{
  "n_layer": 8,
  "d_model": 224,
  "n_head": 4,
  "n_kv_head": 4,
  "head_dim": 64,
  "d_mlp": 576,
  "vocab_size": 7921,
  "activation": "swiglu",
  "norm": "rmsnorm",
  "norm_place": "pre",
  "norm_eps": 1e-05,
  "positions": "rope",
  "rope_base": 10000.0,
  "rope_fraction": 0.5,
  "qk_norm": false,
  "attn_scale": 0.125,
  "bias": "none",
  "tie_embeddings": false,
  "parallel_block": false,
  "init": "trunc",
  "init_std_qkv": 0.0559,
  "init_std_o": 0.0559,
  "init_std_up": 0.0559,
  "init_std_down": 0.0,
  "optimizer": "soap_variant",
  "lr": 0.00543,
  "lr_mult_up": 0.6,
  "beta1": 0.95,
  "beta2": 0.95,
  "lr_head": 0.00823,
  "warmup_steps": 200,
  "schedule": "wsd",
  "decay_fraction": 0.933,
  "decay_shape": "linear",
  "final_lr_fraction": 0.0,
  "batch_tokens": 65536,
  "seq_len": 1024,
  "doc_mask": true,
  "train_tokens": 179500000,
  "steps": 2739,
  "dataset": "wikipedia_en"
}
Each number is 50 + 10 x the weight over its row's rms, rounded and kept within 0 to 99. Layers, rows and columns count from 0. The size before them is the row's rms in percent of the matrix's.

# gate: layer 4 MLP gate, 576x224, rms 0.0783, rows 525-535, columns 0-223
# up: layer 4 MLP up, 576x224, rms 0.08, rows 525-534, columns 0-223
# down: layer 4 MLP down (transposed), 576x224, rms 0.112, rows 525-534, columns 0-223
gate525 097:40 63 35 36 56 69 44 66 47 62 41 39 67 62 53 67 62 43 30 67 53 48 62 53 57 55 63 49 50 47 62 47 65 28 41 39 46 51 64 56 49 53 29 54 52 62 68 56 26 63 42 49 47 54 55 52 60 49 42 46 66 40 69 56 34 41 34 47 50 44 67 58 59 64 47 35 60 65 59 42 54 55 59 46 64 43 62 56 38 51 43 38 64 50 62 48 57 52 36 35 47 48 47 49 57 47 44 44 60 51 46 55 50 34 51 52 49 60 49 53 48 32 47 42 41 56 51 53 58 42 42 48 43 61 55 46 42 59 42 54 54 49 67 61 44 48 56 60 46 29 39 64 74 49 43 67 36 53 58 53 54 73 57 77 65 58 33 43 46 51 42 47 47 56 42 60 46 50 56 48 57 54 47 57 29 35 42 47 40 56 43 50 50 42 49 57 66 41 41 58 40 29 55 63 37 56 52 63 50 46 48 59 37 49 44 50 49 53 40 23 48 63 50 61
up525 097:42 46 28 61 32 41 60 43 56 51 61 59 46 45 64 44 40 30 39 55 51 53 41 29 33 30 49 63 49 29 64 46 41 47 53 70 47 55 42 52 60 35 45 54 50 67 55 61 56 43 50 44 40 61 51 53 39 58 52 57 37 64 47 40 45 44 68 62 48 50 44 61 48 54 54 45 63 47 60 54 33 59 27 52 49 38 48 54 53 32 43 68 52 60 36 40 46 50 65 70 53 60 50 30 57 56 42 67 64 38 60 61 40 48 48 49 40 62 44 29 43 51 54 51 55 60 54 45 66 41 49 56 51 62 77 53 36 44 46 54 46 45 42 58 48 42 51 54 34 53 47 35 40 43 46 52 44 47 58 67 57 54 53 48 54 49 62 52 45 46 46 60 65 60 40 36 45 47 53 66 55 35 39 58 59 42 40 45 45 58 63 48 57 53 48 32 51 65 47 52 50 69 52 55 58 29 26 58 59 51 71 48 53 38 40 43 38 60 68 61 47 60 38 47
down525 102:44 58 57 40 35 46 29 36 62 50 60 34 36 59 41 60 40 44 37 35 48 40 48 39 52 53 46 61 59 46 45 26 42 42 60 41 69 58 52 51 56 44 49 28 55 47 51 44 43 55 68 50 48 55 48 62 34 41 52 53 59 60 44 42 28 58 58 35 78 50 51 44 50 53 58 34 60 58 43 45 45 31 48 58 56 61 43 64 41 42 66 39 35 58 44 52 49 56 45 46 31 47 54 39 51 54 81 49 52 57 45 49 37 45 45 40 51 60 60 52 45 62 55 45 52 68 55 37 51 48 55 52 51 51 65 75 63 47 48 50 59 45 41 49 48 15 32 36 42 65 59 34 56 53 40 45 56 43 44 43 51 44 46 34 38 44 47 44 59 54 44 55 39 28 74 42 46 45 58 57 54 59 47 58 49 54 47 41 38 56 54 51 45 44 46 42 50 30 45 64 47 55 44 45 51 44 52 37 39 64 43 53 35 41 65 56 60 42 58 38 57 48 57 33
gate526 101:63 46 65 48 56 55 66 45 26 38 30 48 43 63 58 48 40 44 50 42 41 54 48 54 60 18 56 54 61 55 53 46 41 45 47 57 74 45 57 49 48 32 33 52 53 40 47 28 49 61 54 47 48 30 53 58 42 54 57 64 51 57 27 29 46 54 32 48 52 35 74 44 53 62 35 54 51 64 41 48 45 43 54 69 66 45 68 43 65 47 25 59 49 46 54 63 57 66 48 60 59 55 54 51 64 42 56 46 43 46 58 47 64 43 67 37 53 44 60 37 45 40 63 46 64 46 58 55 55 36 45 47 50 50 46 35 59 64 33 51 48 52 47 62 40 48 56 59 60 42 50 40 56 61 36 36 31 60 26 40 60 57 54 44 65 58 45 47 49 54 38 39 47 57 44 64 29 44 57 41 59 60 59 35 47 50 55 35 61 46 47 60 47 51 37 49 48 57 57 57 47 59 56 56 56 54 44 37 50 52 42 55 44 55 50 52 32 45 53 43 40 35 52 63
up526 101:54 53 39 63 68 57 49 65 76 51 55 51 28 37 47 60 53 62 38 22 54 53 47 53 42 54 46 45 47 37 48 51 40 55 49 58 43 56 43 46 52 51 48 53 28 43 46 62 39 45 32 66 37 62 24 62 59 42 52 32 46 61 50 57 39 46 52 44 40 47 34 62 47 66 55 52 56 35 59 52 61 64 55 58 33 61 40 54 48 54 57 31 40 58 50 49 61 45 54 49 43 55 59 51 50 40 54 66 54 58 33 56 32 38 42 38 42 42 49 59 53 61 43 44 40 47 49 40 57 50 59 50 39 38 54 60 57 58 43 46 56 48 39 59 52 72 52 47 57 51 44 44 34 43 74 48 54 38 66 51 50 50 62 52 36 48 53 53 70 45 60 67 42 32 54 51 44 53 43 55 54 47 40 39 41 79 41 28 49 52 58 57 74 38 42 53 54 44 46 56 49 42 44 55 44 46 56 68 50 67 44 36 67 45 60 45 78 47 51 58 61 48 56 54
down526 099:37 41 54 62 42 50 55 57 48 48 52 46 56 44 51 61 88 40 34 54 52 52 37 71 47 62 59 56 62 47 44 56 54 46 55 56 34 40 59 64 51 58 49 44 48 54 47 48 57 66 71 36 24 72 44 56 62 37 60 45 44 53 45 42 39 50 50 58 47 60 59 37 61 61 38 42 57 54 53 53 73 55 38 50 58 39 45 51 45 45 41 48 41 52 53 56 30 51 48 51 37 43 47 42 48 52 36 40 63 64 54 51 58 66 36 58 41 59 63 43 29 54 56 54 41 45 46 44 52 47 53 72 34 54 61 60 55 39 49 62 50 59 64 55 62 78 69 32 54 55 40 52 59 45 47 70 41 49 70 39 42 58 53 55 47 56 53 61 48 59 60 57 28 56 54 53 60 52 40 46 27 45 63 59 53 67 45 54 54 46 51 47 49 60 72 45 66 63 46 61 53 60 50 42 55 64 48 62 36 43 50 67 54 53 60 49 52 58 55 48 68 48 58 60
gate527 108:41 61 49 40 57 64 66 52 59 44 42 52 54 59 55 56 48 61 57 42 41 66 53 47 45 54 29 59 30 53 49 52 53 46 48 48 41 53 60 73 56 54 63 62 32 43 39 56 52 59 43 46 27 49 47 60 51 50 42 61 48 53 49 26 28 42 59 45 40 55 51 38 36 39 56 41 44 37 41 56 59 48 56 46 48 47 51 62 48 50 41 50 61 33 53 25 64 48 57 30 39 55 44 57 52 35 48 52 65 58 39 65 57 49 40 44 43 54 52 47 40 47 51 53 35 36 33 51 62 64 48 53 40 33 74 38 47 60 34 39 39 53 38 35 50 41 25 49 38 52 46 37 64 47 47 69 53 61 56 52 64 41 57 51 48 66 46 65 59 33 59 39 51 46 35 53 53 32 42 33 50 50 35 62 35 50 40 51 54 44 31 49 39 64 46 59 50 50 57 62 39 51 45 44 45 53 57 51 63 72 51 59 49 39 51 46 46 47 55 75 46 63 57 60
up527 098:42 59 42 55 45 54 62 61 54 44 44 49 49 50 62 71 38 51 39 65 32 62 35 36 28 37 43 52 40 56 53 44 59 42 53 39 47 66 52 50 59 48 58 38 42 51 34 44 57 71 43 60 65 46 42 28 58 62 46 54 51 52 54 58 43 49 37 59 44 44 39 38 52 32 58 47 42 41 44 61 60 49 50 58 38 49 38 58 53 60 52 37 55 46 60 48 47 56 47 47 66 54 43 39 57 64 62 58 58 52 51 62 51 51 50 57 49 46 49 49 55 51 47 49 60 58 29 38 43 55 59 64 45 62 31 54 25 53 48 22 59 40 57 55 34 48 48 65 58 51 73 38 64 43 61 58 52 54 52 43 49 52 60 51 41 48 42 44 44 68 56 56 51 71 60 63 68 24 53 49 50 48 64 76 59 44 56 37 69 59 40 31 42 44 48 51 55 40 69 61 67 53 72 40 53 36 49 52 45 63 47 62 48 50 29 50 54 54 48 57 51 53 47 42
down527 105:51 31 42 48 46 42 40 27 60 32 36 72 84 59 58 54 48 63 62 39 36 44 52 59 59 71 49 64 49 68 66 49 40 48 47 50 50 39 38 63 45 42 55 54 67 54 46 56 59 58 45 41 35 40 47 52 53 49 65 46 52 54 60 42 33 55 41 41 48 40 43 56 53 69 40 28 69 51 52 73 53 55 58 51 43 36 50 54 41 50 44 56 41 56 57 51 54 54 48 52 53 47 62 27 43 31 63 49 61 57 44 37 52 40 56 59 29 70 67 54 47 67 45 45 58 44 37 58 54 58 56 50 44 46 45 54 65 40 56 38 58 53 46 48 61 47 40 64 36 31 44 60 39 49 47 52 58 51 53 49 63 49 55 53 42 47 53 64 50 45 44 38 60 61 39 48 75 36 51 56 48 39 51 51 39 42 54 40 51 45 39 57 42 67 42 40 39 43 70 55 51 52 41 52 48 33 55 66 68 62 63 42 47 66 61 48 56 54 55 61 52 58 47 49
gate528 109:40 47 36 57 64 43 44 56 46 39 40 27 65 48 48 66 31 46 61 36 62 50 41 38 45 48 40 65 46 58 48 60 53 33 44 57 59 54 63 51 57 56 46 42 69 36 28 42 53 41 49 34 66 59 62 46 34 41 40 33 41 64 55 39 47 64 41 58 54 64 59 49 47 56 53 43 48 52 41 46 55 83 59 58 52 53 70 47 56 60 42 63 44 53 28 60 43 41 53 57 32 38 49 41 72 52 58 60 49 44 42 55 44 63 39 41 57 54 34 62 61 57 51 69 42 45 63 56 59 55 56 51 36 49 53 53 49 49 37 43 40 41 48 53 52 68 63 45 57 54 54 62 36 49 43 50 65 63 51 51 48 53 37 40 53 54 58 25 58 44 63 44 39 59 57 45 38 46 42 43 60 45 52 44 55 55 48 45 49 44 53 38 36 52 56 53 63 73 45 56 46 50 34 63 57 51 65 66 59 46 52 24 36 53 46 36 45 36 34 51 46 58 56 58
up528 109:53 45 59 47 57 54 37 42 56 58 33 47 30 49 55 48 53 48 53 55 42 66 46 49 38 39 63 48 67 41 57 45 47 54 53 49 49 39 53 44 71 61 55 56 32 63 63 58 39 53 45 43 39 41 52 54 51 35 52 68 66 44 43 32 57 54 49 41 49 57 51 52 64 36 31 41 48 40 47 47 46 45 45 59 47 34 65 65 36 52 58 62 64 35 66 54 69 44 44 28 45 54 45 53 53 40 52 42 28 53 46 49 48 54 59 56 51 46 54 51 46 57 36 57 65 65 42 64 46 73 34 44 41 51 42 62 53 17 43 33 42 71 69 50 57 52 42 61 53 60 58 55 65 46 38 64 56 48 43 54 64 38 45 49 57 50 38 56 34 45 41 58 52 35 65 66 55 40 64 45 37 49 45 62 68 54 71 30 61 51 58 41 34 46 58 43 51 52 61 51 43 42 51 47 54 54 27 62 45 54 56 55 42 56 63 55 55 36 51 54 49 33 48 52
down528 104:55 49 54 53 45 43 38 51 35 34 60 39 48 37 43 54 47 32 52 48 49 41 74 31 56 37 48 51 46 47 43 63 69 53 45 63 45 52 45 67 27 47 56 62 50 36 54 45 57 40 31 76 56 42 50 61 41 60 60 49 58 34 51 32 33 58 43 50 43 37 41 44 40 21 66 79 56 53 56 49 62 51 43 48 59 58 52 59 51 48 32 48 54 54 33 53 71 44 36 55 35 64 47 42 54 53 53 43 43 66 50 47 44 56 53 67 43 47 73 43 40 55 45 45 39 67 33 61 56 55 49 35 45 51 56 54 60 47 55 57 45 26 67 29 67 52 49 48 56 49 40 54 42 43 46 45 45 48 54 59 54 53 39 49 49 44 44 64 62 66 41 40 41 41 55 66 33 47 49 50 61 56 49 51 42 49 50 52 57 45 42 47 57 61 53 25 49 44 53 48 38 48 54 52 60 58 51 59 52 48 51 46 51 59 77 52 28 46 44 47 51 44 38 57
gate529 098:49 62 22 58 45 57 49 49 51 46 48 38 62 32 47 44 55 60 61 47 44 61 52 55 45 37 21 62 54 26 52 46 52 46 42 50 65 62 54 56 56 54 44 45 41 45 64 46 49 57 32 56 54 43 27 52 45 74 65 58 38 45 47 51 56 50 49 64 61 45 44 54 39 48 68 41 51 55 41 58 41 60 45 58 44 56 42 38 44 50 44 62 35 62 48 37 39 30 50 36 33 59 61 47 69 59 36 68 45 45 58 61 47 56 58 46 56 58 31 56 61 59 60 50 56 59 38 45 59 41 61 36 55 58 42 51 50 52 56 52 43 60 56 54 56 49 54 43 26 47 59 43 61 30 50 56 45 47 35 64 39 34 49 44 54 62 49 48 49 49 54 43 37 69 69 55 55 44 62 55 66 44 39 62 59 60 45 67 39 54 52 60 49 64 59 42 46 43 51 67 36 53 38 64 38 77 55 61 44 46 50 53 34 39 58 56 54 45 56 59 55 57 59 70
up529 097:53 48 51 48 53 60 47 45 49 53 41 53 50 44 41 43 49 48 36 27 58 71 39 66 34 60 75 43 48 50 51 58 49 52 62 64 48 51 46 67 51 43 38 64 48 36 52 73 50 60 67 55 42 49 48 64 51 34 38 52 45 57 52 46 38 50 29 31 41 56 46 40 48 65 51 64 47 35 51 47 71 52 53 40 54 38 57 47 56 27 42 40 49 47 36 63 52 48 51 46 59 65 36 57 52 24 62 52 41 54 56 53 62 47 45 50 62 49 44 56 58 58 58 84 37 43 56 55 46 69 40 71 49 67 45 46 57 50 27 33 49 40 54 56 35 48 42 47 49 46 43 41 36 57 66 48 55 56 34 51 49 59 51 50 54 55 44 49 49 59 56 44 56 46 35 54 36 58 54 65 44 68 58 57 40 54 45 30 52 29 53 55 56 32 42 54 57 41 49 46 58 45 64 66 65 58 54 47 35 57 33 64 59 37 52 50 55 58 35 54 56 55 57 42
down529 100:39 42 55 49 63 60 54 24 49 45 54 45 43 49 55 63 40 64 56 61 44 47 54 48 55 57 56 55 49 63 45 48 37 42 55 59 59 36 51 55 33 55 42 53 57 60 57 42 45 58 44 41 44 82 40 46 50 48 44 63 47 54 58 53 54 42 34 46 41 55 58 27 23 59 38 41 68 52 59 26 28 57 46 40 52 41 60 50 52 40 48 51 42 50 58 76 48 46 51 56 61 65 49 64 47 54 57 58 41 55 28 57 51 45 66 78 45 54 49 66 40 42 53 27 49 49 59 61 33 48 51 49 47 39 45 51 39 53 46 44 58 34 46 43 32 55 36 56 52 61 52 41 46 47 49 28 43 56 44 61 65 50 56 41 50 59 67 46 55 66 57 61 57 35 32 42 59 58 42 37 58 51 68 60 34 70 35 39 46 56 59 55 36 49 50 49 60 60 39 42 47 50 57 51 54 35 47 59 47 55 66 44 41 52 60 56 53 35 52 47 63 38 49 60
gate530 089:56 57 50 54 49 38 32 47 63 36 65 70 51 59 46 31 55 51 44 52 46 63 29 50 48 61 61 51 55 40 41 59 54 46 37 51 66 53 40 44 49 37 51 55 49 37 39 44 51 50 48 54 39 25 40 42 46 63 41 45 53 33 42 68 49 34 36 29 40 35 25 53 54 48 35 38 64 48 47 45 42 35 54 45 61 48 55 36 55 80 53 48 53 64 57 49 49 50 50 39 46 54 56 48 53 38 41 50 64 67 50 48 57 53 60 64 56 45 46 43 38 43 64 45 39 40 41 34 49 43 46 60 52 47 39 51 56 50 49 52 39 58 65 47 57 30 58 49 48 52 55 42 29 44 55 44 52 62 41 60 32 48 29 47 50 53 57 60 56 61 48 62 37 45 37 60 46 60 47 55 51 30 51 30 52 53 50 55 56 63 62 57 53 42 34 31 52 32 44 52 61 49 67 66 64 38 45 46 51 32 42 49 63 48 49 49 63 56 29 58 53 41 67 67
up530 097:61 44 46 64 36 37 42 42 54 41 64 59 51 45 78 53 50 49 40 53 52 43 40 54 34 50 52 46 27 51 43 51 53 34 52 39 57 40 42 56 43 40 59 70 39 61 42 46 54 49 51 51 65 47 63 37 56 42 49 71 38 33 59 58 45 52 51 40 55 58 48 59 47 54 38 36 61 55 53 58 55 42 59 56 33 27 48 74 56 54 41 50 58 61 51 55 41 52 53 41 48 50 63 62 50 40 48 59 52 45 55 47 60 55 55 47 48 66 57 51 33 60 46 34 53 48 60 59 51 56 60 45 51 46 66 61 52 26 59 58 38 34 44 53 52 51 55 57 67 51 57 47 62 70 57 43 44 50 70 57 42 58 67 51 48 56 53 32 46 51 61 36 57 43 35 48 65 46 57 45 58 43 65 77 19 52 48 46 67 68 56 50 56 65 35 37 42 40 57 42 33 49 53 60 57 53 70 38 44 34 55 52 51 31 48 49 31 41 47 60 57 55 56 54
down530 080:40 52 57 18 71 50 51 49 26 38 49 47 40 35 61 56 51 50 57 35 42 36 51 41 54 46 33 57 26 43 52 60 50 64 48 52 53 55 51 43 49 72 45 44 59 50 59 45 45 52 36 39 49 54 57 70 41 63 67 44 48 60 39 51 49 53 59 70 48 55 46 42 43 50 33 53 46 48 49 49 47 39 42 45 46 55 62 39 26 51 55 58 43 35 57 62 52 34 50 47 45 73 50 42 45 42 54 34 33 43 33 53 43 40 42 49 67 65 48 68 60 66 59 76 57 48 39 45 51 67 41 62 58 46 50 46 48 59 55 44 69 45 28 43 45 53 42 52 43 55 44 55 62 50 60 32 57 46 32 43 49 29 49 43 56 39 52 39 64 58 48 64 52 65 47 41 64 43 43 58 59 57 43 33 62 37 42 45 55 57 53 64 53 57 56 60 37 53 38 54 62 46 49 38 57 51 52 52 42 64 45 56 57 54 41 49 76 48 46 48 44 39 44 35
gate531 109:45 46 40 43 48 57 37 55 55 62 63 44 47 29 37 52 45 43 54 47 60 44 54 33 59 52 59 57 29 57 52 54 45 51 43 51 45 50 35 53 50 56 50 37 53 36 54 44 48 53 48 54 66 45 42 48 62 30 67 45 64 56 53 58 37 38 58 35 46 63 39 41 40 63 52 48 55 08 33 35 46 44 60 38 64 54 48 50 58 58 59 42 33 58 63 39 72 45 40 48 47 46 44 67 55 47 41 53 50 62 41 46 57 49 56 67 49 61 46 35 44 32 42 57 39 48 36 54 54 51 37 37 54 82 47 38 57 53 67 45 74 47 51 46 42 27 34 53 45 41 51 47 52 56 60 25 48 42 32 38 39 55 39 33 54 56 36 42 40 49 38 39 48 58 54 61 60 43 56 60 42 54 60 55 65 62 51 51 41 49 38 43 45 49 51 55 40 57 59 51 64 59 43 48 59 47 62 52 50 41 66 37 38 50 53 41 35 52 51 57 62 60 54 47
up531 109:55 35 41 41 70 45 42 57 36 49 66 59 51 53 45 47 35 51 55 35 49 51 54 39 54 44 46 50 44 60 57 31 29 50 39 45 40 30 58 47 69 60 59 39 38 43 61 41 68 41 47 41 54 52 39 42 47 41 44 56 53 56 62 38 52 49 51 40 32 48 50 37 38 57 28 42 67 40 49 32 49 66 59 51 49 55 54 58 42 61 47 44 47 63 66 39 51 44 54 42 52 64 55 53 56 58 50 43 47 82 33 62 40 49 57 63 68 71 50 53 41 32 40 47 41 50 41 53 71 45 66 50 52 57 59 43 55 47 58 30 53 42 49 50 40 30 47 67 56 36 53 45 45 44 59 49 46 38 61 31 64 47 58 44 51 61 36 37 40 57 50 72 43 53 42 53 54 52 63 52 57 48 59 35 53 74 42 53 45 44 51 40 56 57 52 43 40 61 46 59 53 57 49 40 67 32 53 50 63 46 55 42 33 39 53 29 43 43 48 51 61 44 62 42
down531 086:47 48 37 43 47 66 45 64 46 62 45 99 50 38 65 48 38 52 47 47 60 54 44 44 66 42 86 34 40 50 54 59 50 37 33 45 42 63 54 39 55 43 33 50 63 59 53 50 59 52 61 49 56 55 64 45 55 50 52 58 43 56 55 44 44 46 39 54 52 45 46 62 49 49 49 46 37 38 41 53 46 43 36 52 49 57 56 34 62 53 42 52 55 55 62 48 65 45 49 50 57 50 66 47 47 39 47 39 53 53 45 56 47 58 34 48 45 46 34 30 48 50 62 77 37 55 47 39 51 49 49 58 60 64 50 40 58 30 56 66 64 56 33 43 67 38 50 47 57 50 48 65 48 49 52 45 56 37 38 34 41 54 40 47 40 49 18 52 50 50 31 46 58 56 46 68 51 62 59 59 54 49 56 51 57 76 56 53 48 49 42 42 45 46 55 68 40 49 61 49 35 59 51 48 56 42 56 48 49 56 49 55 61 53 54 58 26 44 57 58 57 39 43 53
gate532 099:34 39 60 64 63 57 58 40 59 32 31 51 48 48 33 56 47 58 45 47 57 37 56 59 39 39 52 66 44 50 57 31 41 43 64 62 53 58 50 60 43 68 35 63 29 40 60 60 44 33 61 65 62 30 28 53 44 52 56 49 67 46 46 67 41 53 43 40 45 56 49 50 54 47 41 44 64 43 44 47 49 54 53 41 61 45 41 36 46 40 55 51 64 57 44 43 46 50 63 48 24 44 47 49 49 52 48 28 39 48 55 69 56 40 41 42 42 39 51 58 63 40 45 48 54 60 42 48 37 57 37 42 53 55 53 43 54 58 47 54 38 56 50 47 59 48 49 24 49 33 41 61 49 61 45 57 39 58 38 43 54 38 47 45 45 50 45 57 59 46 39 35 42 37 61 37 49 43 52 67 53 42 57 31 69 41 47 63 28 46 72 49 61 42 33 42 60 59 49 52 33 40 50 48 42 48 54 50 58 48 60 42 64 59 61 60 51 57 53 27 35 43 74 55
up532 099:56 53 66 64 59 47 36 48 55 48 53 40 59 49 49 50 56 31 36 39 36 40 50 64 45 40 44 58 39 60 34 48 63 40 47 30 45 54 50 48 56 64 66 73 41 51 32 59 56 39 51 39 54 52 52 55 39 68 54 72 52 53 33 42 52 48 49 46 65 51 38 57 44 67 46 38 51 46 55 58 39 52 45 46 68 48 62 62 50 63 69 46 40 60 58 47 48 63 51 32 53 46 55 57 61 58 46 38 54 52 63 47 45 54 49 41 40 44 59 62 53 57 52 45 29 68 47 47 50 50 48 55 45 39 50 42 57 27 59 52 59 52 52 46 46 33 42 78 68 58 69 56 65 67 45 48 35 46 61 56 59 51 56 69 42 54 50 54 19 51 50 50 47 44 53 47 57 56 50 48 52 43 33 45 56 55 60 55 64 43 52 47 62 59 67 51 62 60 48 31 51 57 53 41 68 40 59 62 45 37 58 47 30 60 43 51 55 55 72 61 30 51 69 42
down532 098:60 51 43 52 43 50 45 58 34 56 53 40 41 28 60 74 33 49 43 41 57 37 70 53 47 38 57 43 46 38 69 39 30 40 54 49 48 55 44 36 53 54 56 45 47 27 52 50 36 43 43 56 57 50 57 50 40 58 31 59 43 57 56 45 54 51 41 39 54 40 40 37 61 30 55 59 45 51 58 63 51 56 50 48 42 34 46 39 31 41 61 55 49 39 64 66 55 42 33 59 42 56 50 52 50 55 55 40 51 50 25 56 39 56 57 52 58 32 51 40 75 42 54 53 61 59 52 56 45 36 36 39 51 64 50 54 49 52 48 54 56 44 45 58 46 35 63 46 72 48 48 45 33 65 55 49 64 50 41 29 60 68 47 40 40 49 55 75 56 58 55 49 40 40 45 38 54 40 63 55 60 55 65 60 54 50 44 55 44 46 61 38 61 36 43 62 48 34 34 41 43 35 49 42 32 47 68 53 52 56 58 32 49 58 51 40 58 31 38 36 63 44 56 47
gate533 096:57 55 54 50 43 57 47 47 52 58 47 43 43 50 53 49 56 49 55 49 61 56 26 36 47 35 61 63 53 45 64 65 46 41 51 32 40 48 58 58 57 55 47 62 38 54 42 48 33 55 46 45 41 44 63 49 46 48 55 36 63 45 58 43 27 70 60 43 56 49 63 66 48 27 44 43 53 57 49 55 47 54 39 53 51 55 46 49 46 45 60 46 52 42 39 50 53 46 54 65 50 61 62 44 56 43 58 34 48 52 56 49 49 41 55 47 51 57 37 60 49 50 39 51 60 43 46 43 50 51 51 24 44 48 75 60 55 76 63 33 61 52 71 53 29 76 50 41 42 59 45 47 40 32 65 51 81 51 46 58 45 36 40 53 64 53 61 55 45 65 65 57 43 44 49 53 51 42 43 63 42 53 41 67 54 59 43 34 40 64 47 50 65 48 63 47 48 44 36 47 42 37 49 38 53 50 49 79 42 65 43 76 36 53 41 51 50 64 59 49 44 58 39 70
up533 096:48 49 57 44 56 60 70 66 41 41 54 50 54 42 56 56 52 49 51 54 59 38 41 42 40 50 43 66 58 69 51 65 50 52 55 48 49 57 57 78 41 64 53 43 51 41 50 45 49 45 50 36 43 52 40 68 63 34 37 41 53 43 48 49 60 56 61 51 59 41 57 39 50 48 48 66 36 55 56 40 48 58 45 48 61 58 54 35 45 51 37 49 55 25 39 43 63 35 62 35 50 42 50 55 36 46 57 48 32 50 44 53 52 60 54 52 57 51 49 43 62 50 36 58 52 46 44 44 51 65 52 31 49 34 44 48 47 48 71 46 40 61 61 58 21 54 67 52 45 47 51 57 45 60 40 59 53 65 63 60 46 27 30 41 39 53 47 21 51 48 42 30 62 34 49 36 40 42 44 58 57 39 64 40 41 42 51 51 35 46 57 56 45 53 69 73 43 73 57 55 34 54 52 38 75 50 63 53 47 57 56 51 32 53 36 55 33 45 50 52 52 40 42 57
down533 104:34 59 44 45 48 54 50 50 52 46 55 31 43 50 57 73 59 60 58 71 51 49 63 52 46 57 42 42 41 55 43 48 59 73 45 60 55 44 48 40 42 58 52 60 51 49 43 58 57 43 43 52 45 49 32 46 48 51 63 43 45 53 57 45 59 27 56 49 45 71 54 27 47 54 48 41 44 40 63 44 48 40 48 42 65 39 48 30 55 62 53 57 68 44 44 57 52 39 50 29 50 60 49 56 57 35 45 26 36 78 45 34 54 45 39 58 30 50 62 40 60 46 48 39 60 48 36 56 44 46 36 57 55 42 52 52 59 61 52 57 62 48 50 65 52 39 54 46 46 53 52 47 31 56 67 51 25 47 60 59 48 32 69 50 47 41 49 41 49 45 39 70 50 57 83 64 74 42 54 42 31 41 44 34 44 58 45 66 52 39 39 50 37 56 42 46 56 55 50 48 42 45 49 43 40 51 50 72 59 61 45 41 57 42 60 56 53 41 42 44 65 47 53 49
gate534 091:44 56 45 46 78 39 37 48 49 41 47 42 62 44 39 60 72 49 40 51 31 50 68 61 45 47 59 53 52 63 39 72 42 37 54 53 65 40 48 38 55 40 45 38 51 44 40 50 58 50 61 46 78 51 42 65 53 56 47 32 52 54 38 61 57 49 53 39 49 40 45 29 39 56 49 55 42 47 59 51 59 38 67 57 46 56 33 53 46 58 60 64 42 46 36 50 58 38 53 35 39 49 47 62 49 43 46 46 22 47 48 62 51 50 49 48 51 61 58 63 44 49 54 36 47 57 46 50 46 59 44 46 43 60 61 41 50 52 48 58 62 26 55 43 45 54 41 37 28 62 22 63 61 53 53 56 67 63 56 58 50 42 46 55 30 48 46 69 38 54 47 63 59 47 70 42 48 44 41 64 48 56 46 46 39 40 44 42 20 40 47 44 67 29 57 57 48 62 56 48 43 48 50 52 64 36 52 50 55 56 56 53 51 66 63 59 60 44 47 55 62 49 43 66
up534 095:36 48 45 63 36 57 20 49 45 35 51 54 65 51 66 57 40 55 51 57 40 37 48 44 64 62 51 43 53 74 68 51 58 65 44 55 43 50 65 66 45 50 46 61 51 59 38 42 25 36 44 50 61 52 43 44 52 58 56 39 47 37 53 42 64 55 50 57 46 44 60 44 42 56 47 52 31 45 53 53 60 61 56 62 49 52 48 43 39 52 42 52 43 44 49 53 60 43 32 45 35 61 55 46 42 49 68 44 40 37 44 45 36 53 48 47 59 57 59 60 63 67 44 41 25 47 41 50 29 68 37 44 33 22 45 53 55 61 50 48 47 52 48 40 31 55 45 66 31 32 60 58 55 54 56 68 49 70 34 56 39 51 70 39 60 61 50 58 45 55 50 52 33 51 44 38 65 45 42 64 43 48 42 55 49 32 51 49 38 41 47 38 53 50 49 56 58 67 57 49 54 56 31 65 54 47 45 57 46 58 50 44 63 36 47 45 58 61 45 43 61 33 47 58
down534 100:58 65 46 52 24 55 51 42 44 52 46 40 68 54 48 50 42 50 55 37 66 37 61 45 45 39 44 39 47 61 74 56 33 46 52 68 62 57 54 62 31 60 38 64 54 47 55 34 56 65 55 45 62 44 46 50 48 66 50 32 28 53 63 51 39 55 43 59 30 42 68 50 41 55 51 51 33 37 65 54 39 42 66 42 62 58 50 41 44 54 43 35 46 34 46 48 42 43 51 65 58 52 55 49 50 46 46 41 50 47 59 41 62 49 45 34 52 61 44 63 54 50 39 57 66 46 55 42 54 53 45 42 36 63 27 45 48 43 59 60 48 60 40 37 43 33 80 55 45 25 65 69 41 48 64 55 47 44 45 46 43 52 44 48 63 45 50 33 37 60 41 34 35 44 53 46 55 50 51 45 41 44 40 45 45 54 41 36 35 55 49 43 47 50 62 54 51 59 63 52 70 23 49 51 50 45 56 55 64 56 37 47 57 60 61 51 54 55 49 48 32 41 56 57
gate535 101:47 67 49 42 58 40 45 67 45 39 52 34 66 45 40 53 46 43 58 62 49 35 62 49 34 44 50 57 52 61 34 39 42 57 57 43 58 40 36 48 44 62 58 62 56 22 59 45 58 47 48 55 37 45 60 52 30 61 50 25 33 40 62 38 59 38 45 46 58 42 61 59 77 47 70 67 54 48 60 40 56 63 64 42 53 37 50 42 44 51 32 45 67 52 37 37 54 52 38 56 37 69 60 49 51 45 51 62 51 46 53 46 35 45 51 66 38 59 49 64 31 47 43 68 42 46 43 38 50 36 44 46 59 41 41 46 40 39 56 56 45 59 60 68 44 49 49 49 61 48 46 33 57 45 50 51 45 43 66 43 64 49 45 46 38 45 48 50 55 70 47 57 34 30 37 55 51 44 42 59 55 58 68 53 46 57 39 56 36 41 54 41 53 68 49 42 50 64 50 45 36 45 42 56 39 56 37 48 40 68 54 49 50 47 47 48 63 59 57 59 38 36 56 74